config = dict(
    n_layer=10,
    d_model=256,
    n_head=8,
    n_kv_head=8,
    head_dim=32,
    d_mlp=704,
    vocab_size=8192,
    activation='swiglu',
    norm='rmsnorm',
    norm_place='pre',
    norm_eps=1e-05,
    positions='rope',
    rope_base=1000000.0,
    rope_fraction=1.0,
    qk_norm=True,
    attn_scale=0.198,
    bias='none',
    tie_embeddings=False,
    parallel_block=False,
    init='trunc',
    init_std_qkv=0.0407,
    init_std_o=0.0506,
    init_std_up=0.0583,
    init_std_down=0.0583,
    optimizer='muon_hyperball',
    lr=0.0149,
    lr_mult_o=0.815,
    beta1=0.95,
    lr_head=0.00976,
    grad_clip=0.5,
    warmup_steps=0,
    schedule='wsd',
    decay_fraction=1.0,
    decay_shape='pow',
    final_lr_fraction=0.0,
    batch_tokens=65536,
    seq_len=512,
    doc_mask=True,
    train_tokens=442400000,
    steps=6751,
    dataset='wikipedia_en',
)
Each number is 50 + 10 x the weight over its row's rms, rounded and kept within 0 to 99. Layers, rows and columns count from 0. The size before them is the row's rms in percent of the matrix's.

# down: layer 4 MLP down (transposed), 704x256, rms 0.0583, rows 247-255, columns 128-255
# gate: layer 4 MLP gate, 704x256, rms 0.0581, rows 248-255, columns 128-255
# up: layer 4 MLP up, 704x256, rms 0.0582, rows 248-255, columns 128-255
down247 110:58 26 46 26 49 38 51 42 38 62 52 50 50 46 37 65 48 43 52 49 52 46 47 48 53 48 35 47 60 41 61 49 47 57 51 51 50 52 42 59 47 52 61 54 44 37 54 53 57 66 37 50 42 64 64 43 53 61 58 65 53 46 54 46 41 38 44 49 53 68 49 34 61 68 36 61 64 46 50 54 38 35 51 47 65 55 45 55 64 51 59 56 39 57 53 53 56 39 47 61 43 34 51 65 37 60 44 39 27 69 53 46 57 56 43 45 57 52 44 56 48 45 37 44 73 49 46 54
gate248 099:49 45 57 48 50 72 73 36 66 57 51 40 46 38 49 52 45 45 52 39 53 56 59 66 38 60 52 24 47 40 44 39 50 40 41 52 55 64 39 60 50 51 46 43 50 62 37 41 44 59 43 66 52 27 52 48 72 49 44 65 46 51 64 56 58 45 49 40 59 50 55 69 66 50 50 58 56 69 41 44 49 40 51 74 40 61 47 66 38 43 54 44 62 41 55 55 42 47 35 78 56 35 55 59 33 64 59 60 59 37 45 47 50 44 61 71 55 47 26 43 39 61 50 55 52 57 47 44
up248 095:40 38 42 45 39 43 43 45 43 54 45 65 45 45 69 41 35 54 44 56 39 56 49 62 47 56 69 27 44 43 32 56 55 65 63 39 48 46 48 52 41 62 47 50 44 56 52 36 41 49 54 72 54 47 46 61 35 52 55 28 49 41 44 52 38 43 44 39 61 48 46 53 47 30 49 32 51 52 59 53 54 34 60 45 47 81 48 30 50 51 43 45 50 53 37 58 47 41 50 62 35 35 49 33 56 56 48 48 63 48 39 47 56 54 54 50 54 35 64 63 34 58 65 35 48 43 26 52
down248 090:75 59 41 59 45 33 57 56 46 41 46 64 50 39 48 49 47 52 30 72 47 48 37 45 62 41 54 76 43 53 76 34 72 50 65 40 50 53 63 49 44 40 32 62 53 44 59 54 59 42 58 46 62 45 64 31 54 46 36 56 39 56 70 44 50 52 58 50 44 50 49 30 56 55 59 60 55 58 36 50 36 54 46 35 57 40 41 40 49 59 59 53 44 51 49 32 57 60 46 38 63 45 64 65 47 49 61 46 44 39 70 51 47 58 52 37 41 47 54 56 57 55 40 42 44 43 63 40
gate249 096:41 51 49 49 40 58 38 46 63 43 48 64 76 43 54 60 68 52 53 59 46 41 46 36 56 52 70 48 61 36 40 63 64 78 58 55 53 48 52 62 50 45 36 48 55 33 64 46 58 28 62 48 43 59 51 57 51 67 50 44 61 39 47 59 63 42 34 55 44 51 62 36 44 46 41 42 31 51 45 46 37 49 31 53 43 39 43 52 52 34 66 74 41 55 53 60 48 54 49 51 37 51 35 65 39 60 52 59 36 60 69 57 55 43 46 52 48 49 43 43 29 43 55 55 33 72 69 42
up249 108:48 36 38 39 25 62 63 52 58 52 46 60 46 46 54 52 52 40 75 36 32 48 40 60 56 37 40 52 53 43 51 44 49 44 53 54 41 45 42 46 64 51 42 51 54 38 58 34 47 31 34 38 42 65 51 39 59 72 41 68 44 50 58 51 49 67 50 61 46 51 62 35 54 70 45 46 51 60 32 57 55 68 69 34 66 35 41 58 48 47 35 62 30 62 38 55 48 46 67 55 41 31 56 60 33 50 61 55 44 58 54 58 43 61 35 40 51 51 48 57 48 43 50 44 46 45 60 48
down249 104:48 40 60 45 50 43 53 57 55 37 53 46 46 57 46 60 62 33 68 51 25 55 39 65 47 37 52 57 46 49 60 34 54 40 58 64 51 49 59 59 52 69 51 43 62 32 47 27 52 37 43 53 40 61 47 52 57 56 71 72 53 47 73 49 29 35 53 44 47 45 46 60 60 49 63 57 41 56 35 37 59 51 71 67 59 47 35 66 58 47 36 54 37 45 56 56 46 37 61 50 46 44 56 41 53 56 57 64 59 58 59 55 47 50 47 49 43 50 66 43 51 34 33 53 54 41 65 43
gate250 099:50 45 51 47 53 55 48 63 64 52 68 43 64 32 45 53 44 62 37 37 62 60 65 52 44 51 58 49 52 37 48 55 45 56 38 57 43 35 44 49 31 61 65 45 58 56 30 49 31 61 46 48 47 62 34 57 38 71 36 59 50 66 42 39 44 54 34 43 47 40 58 55 54 54 38 65 45 58 47 47 72 74 46 56 74 37 52 47 50 51 54 55 53 60 55 57 50 40 56 52 41 49 58 50 59 65 52 43 21 61 61 51 63 45 57 53 39 45 39 50 36 34 62 58 67 42 50 40
up250 089:40 44 47 51 23 44 56 56 55 57 42 61 48 37 35 52 58 56 60 69 58 51 38 48 53 61 65 46 42 44 48 27 29 57 42 39 35 49 50 55 67 36 41 49 45 60 52 40 49 41 30 68 44 40 58 61 55 47 44 53 57 47 54 58 41 51 65 57 48 54 64 54 50 37 40 49 68 46 49 50 35 64 47 56 46 60 41 56 42 50 23 42 58 66 36 60 50 55 48 49 53 63 48 41 59 52 49 51 56 62 46 67 41 52 60 55 57 37 67 54 51 81 43 41 38 53 52 58
down250 095:57 63 53 45 50 51 52 70 61 62 40 52 36 49 61 40 41 44 49 48 57 51 47 19 37 41 61 45 47 41 51 37 62 30 30 47 59 37 44 57 51 44 68 68 48 58 52 57 53 54 58 63 57 36 28 44 43 50 50 27 41 57 39 49 57 52 44 54 62 63 50 48 43 54 42 57 56 56 52 45 49 71 41 70 39 45 47 63 42 35 32 48 44 50 50 58 49 53 48 40 54 38 39 54 46 52 48 47 62 41 63 58 44 72 59 45 48 49 50 50 24 50 55 57 45 67 54 65
gate251 098:82 56 73 58 44 69 53 62 35 46 54 67 52 46 41 41 47 69 58 40 41 36 46 52 52 46 53 72 41 60 59 47 59 43 53 55 57 67 65 47 52 40 61 47 54 39 54 58 49 53 58 57 53 24 55 47 64 47 50 61 55 41 55 45 48 51 47 44 43 52 44 70 51 53 46 61 49 60 45 53 37 54 50 37 57 52 67 54 46 41 32 49 56 38 46 57 39 64 60 42 56 43 50 49 51 51 48 59 52 60 58 63 46 60 56 45 49 53 25 52 45 46 31 64 48 69 58 50
up251 089:35 77 65 33 46 40 46 38 43 45 56 62 48 52 52 43 48 43 51 47 57 53 58 54 66 54 44 58 20 47 40 53 67 41 66 53 55 60 36 64 56 65 54 60 68 55 51 42 49 44 45 42 44 50 59 47 49 61 44 37 62 49 60 47 63 75 52 50 50 41 35 39 56 71 57 52 47 65 59 53 58 60 64 48 58 44 39 53 59 32 47 62 41 52 53 36 45 43 42 57 51 46 61 69 42 63 37 47 46 57 49 41 45 55 38 45 37 55 57 56 62 41 44 42 45 36 55 38
down251 092:59 73 42 49 62 27 47 52 42 61 42 29 60 60 71 61 45 55 51 43 35 73 63 48 37 56 59 60 54 54 56 52 38 54 55 63 48 61 40 48 52 49 47 49 51 49 58 57 53 53 29 41 42 53 41 60 29 49 54 39 48 58 57 44 52 46 62 45 54 61 46 42 51 48 68 40 70 46 60 56 72 51 45 53 36 63 35 59 63 66 55 48 47 55 52 40 67 57 32 50 45 65 71 56 62 63 66 67 40 45 62 50 40 45 50 52 51 44 58 55 40 57 57 56 54 51 59 52
gate252 119:56 48 59 50 66 53 29 48 30 48 43 56 50 59 55 29 45 40 50 63 46 53 52 68 55 49 65 59 37 63 52 42 58 51 51 58 40 50 49 57 51 56 43 51 56 43 54 68 49 47 32 53 60 50 52 44 51 34 45 68 42 54 37 58 63 49 48 44 49 39 60 48 42 17 38 43 50 55 46 37 29 46 65 40 55 53 47 34 40 62 50 53 43 36 73 40 35 54 54 61 55 59 61 48 43 39 54 59 26 52 57 30 49 39 67 41 43 38 40 31 43 49 41 65 42 42 39 59
up252 113:28 51 43 42 35 46 64 44 85 56 59 40 40 36 42 70 48 57 48 37 56 61 61 43 35 49 25 51 63 37 46 59 45 41 55 43 49 40 54 64 42 57 48 37 49 54 31 43 58 55 28 52 49 42 44 54 42 47 39 55 49 65 61 52 41 54 58 44 56 53 44 63 39 52 45 63 60 57 42 55 58 46 41 57 66 39 44 57 60 57 49 44 34 62 34 49 70 68 48 53 60 29 49 42 59 56 24 48 59 35 50 53 58 57 47 55 65 39 68 55 44 54 60 53 57 57 63 49
down252 102:58 46 45 59 58 66 35 42 42 42 39 52 47 35 52 32 55 47 51 57 45 36 38 57 33 46 52 50 40 64 51 54 72 46 49 50 53 52 54 54 54 38 39 45 43 60 56 47 33 36 39 65 52 60 65 38 45 33 51 63 51 54 53 40 59 56 50 36 35 48 59 50 51 32 27 37 52 48 58 48 31 57 62 34 50 50 30 46 32 70 62 57 53 47 54 37 52 44 39 64 53 55 53 54 35 56 72 62 52 44 62 41 34 42 65 33 51 51 46 42 61 24 46 46 51 45 61 39
gate253 098:58 50 65 50 29 52 51 43 48 53 51 65 44 43 44 50 39 66 31 52 55 56 49 46 40 47 41 50 47 36 59 37 55 52 41 56 41 51 44 40 38 30 62 38 57 65 42 58 49 44 66 52 52 38 50 54 71 66 57 65 55 59 70 62 59 35 68 26 43 27 38 58 46 51 51 58 40 55 33 50 18 51 50 46 40 33 36 49 59 55 79 49 55 77 54 44 55 46 61 57 57 42 51 58 36 59 39 45 62 47 44 61 62 45 29 70 49 65 51 63 40 63 39 47 64 58 39 36
up253 107:67 47 57 63 50 34 58 39 63 45 55 56 61 49 57 32 58 74 34 48 50 39 36 40 52 64 43 40 57 33 53 59 43 44 46 36 71 45 59 47 47 71 64 47 48 62 46 62 51 40 41 54 64 53 51 72 29 47 51 44 66 44 45 58 73 48 20 42 57 42 36 53 61 40 72 43 62 35 53 54 47 51 51 39 53 57 53 40 47 66 50 35 56 59 61 23 43 63 58 32 55 45 28 51 43 44 35 51 45 38 44 62 67 55 46 62 66 53 50 43 42 53 60 63 54 51 44 38
down253 104:74 42 29 43 50 45 51 52 67 56 59 48 71 50 55 43 58 62 41 55 39 40 48 47 50 44 55 54 41 53 43 46 44 54 46 41 57 50 50 57 44 70 65 53 53 53 53 52 42 64 57 55 48 32 54 64 65 41 47 50 37 54 59 51 70 35 33 49 59 40 44 49 69 43 67 41 46 51 50 43 50 43 39 49 49 38 37 45 43 43 63 21 47 53 58 37 48 47 46 52 56 52 32 34 48 37 35 52 57 44 44 47 46 47 27 62 75 47 47 47 45 57 47 53 66 51 44 52
gate254 099:39 48 46 54 40 35 49 40 58 45 40 48 44 52 26 61 51 46 66 44 55 54 61 42 54 58 41 43 46 57 49 34 48 50 47 57 51 33 54 49 48 66 55 47 50 59 58 56 48 67 53 57 49 50 89 71 59 32 68 49 52 41 33 55 38 49 41 31 66 50 61 40 59 57 43 41 52 34 54 51 49 59 62 62 54 50 36 47 63 45 55 51 37 68 50 47 50 47 68 54 41 47 50 52 48 23 61 49 46 50 46 66 52 55 31 47 65 60 64 45 53 55 45 46 58 47 39 48
up254 083:52 59 48 51 59 37 60 58 49 58 41 57 41 44 59 72 57 43 50 54 47 35 53 60 39 43 46 38 46 54 21 52 42 63 59 39 39 37 59 50 59 52 35 46 50 46 41 57 54 36 47 61 48 53 42 53 58 67 36 34 76 58 57 53 47 37 62 75 51 55 42 41 46 63 47 47 44 68 42 48 49 45 60 43 65 43 48 50 40 30 49 55 44 52 58 43 58 47 62 39 58 48 36 43 32 57 63 54 53 53 50 51 52 51 49 41 70 55 24 52 34 29 46 52 62 05 53 50
down254 099:46 58 48 56 50 40 67 48 55 62 44 59 53 41 55 69 56 42 54 54 48 48 54 62 47 46 58 31 45 54 35 41 55 42 59 43 41 26 65 47 62 59 52 45 36 37 57 42 54 47 60 60 40 39 70 57 56 57 43 54 61 40 48 50 42 46 54 48 56 58 42 39 64 63 42 44 48 45 55 48 45 60 57 61 68 64 39 37 48 39 62 51 49 58 59 30 40 51 69 51 46 57 45 29 31 43 55 42 40 50 52 59 55 53 32 44 59 68 57 56 52 54 53 34 57 25 41 38
gate255 111:60 43 42 49 62 58 42 47 37 70 36 52 49 44 44 44 39 44 34 44 59 46 72 40 30 46 50 45 53 35 41 38 48 62 39 49 56 54 58 71 35 33 66 58 70 63 67 49 55 43 61 51 53 46 61 47 55 47 63 79 49 61 46 48 50 47 54 49 36 43 30 69 46 48 58 53 55 54 35 45 28 49 54 33 44 61 44 49 50 52 68 55 46 50 59 34 45 47 47 58 60 44 21 65 71 42 45 47 47 46 64 51 49 49 52 52 59 58 46 54 27 51 46 44 59 51 36 36
up255 131:65 48 58 38 52 52 51 42 53 60 46 60 38 47 54 52 43 45 49 40 51 56 50 63 55 56 45 28 24 66 51 61 38 61 32 58 48 59 57 65 53 48 49 37 61 44 59 59 53 39 46 39 54 64 46 42 52 64 58 49 72 44 45 52 41 32 39 55 56 48 45 48 53 50 57 49 49 70 44 50 42 54 54 50 30 52 42 32 35 46 24 63 58 41 60 47 69 43 37 54 42 58 29 51 52 58 27 77 42 37 61 49 41 45 61 59 47 50 48 54 52 39 55 51 45 43 32 48
down255 112:62 49 53 56 51 60 39 51 58 69 51 53 27 34 69 45 35 58 83 50 50 51 36 53 76 55 42 32 37 46 45 52 61 52 45 51 58 52 50 62 36 47 50 50 55 45 80 41 47 56 45 54 63 55 58 41 53 49 52 40 74 41 34 42 39 41 55 53 53 49 31 41 63 53 60 51 55 54 65 40 43 59 52 42 51 52 41 27 41 61 27 66 54 45 64 47 58 51 36 53 33 47 32 46 63 49 35 58 52 41 51 50 46 54 72 37 52 48 43 56 42 46 55 49 24 51 40 52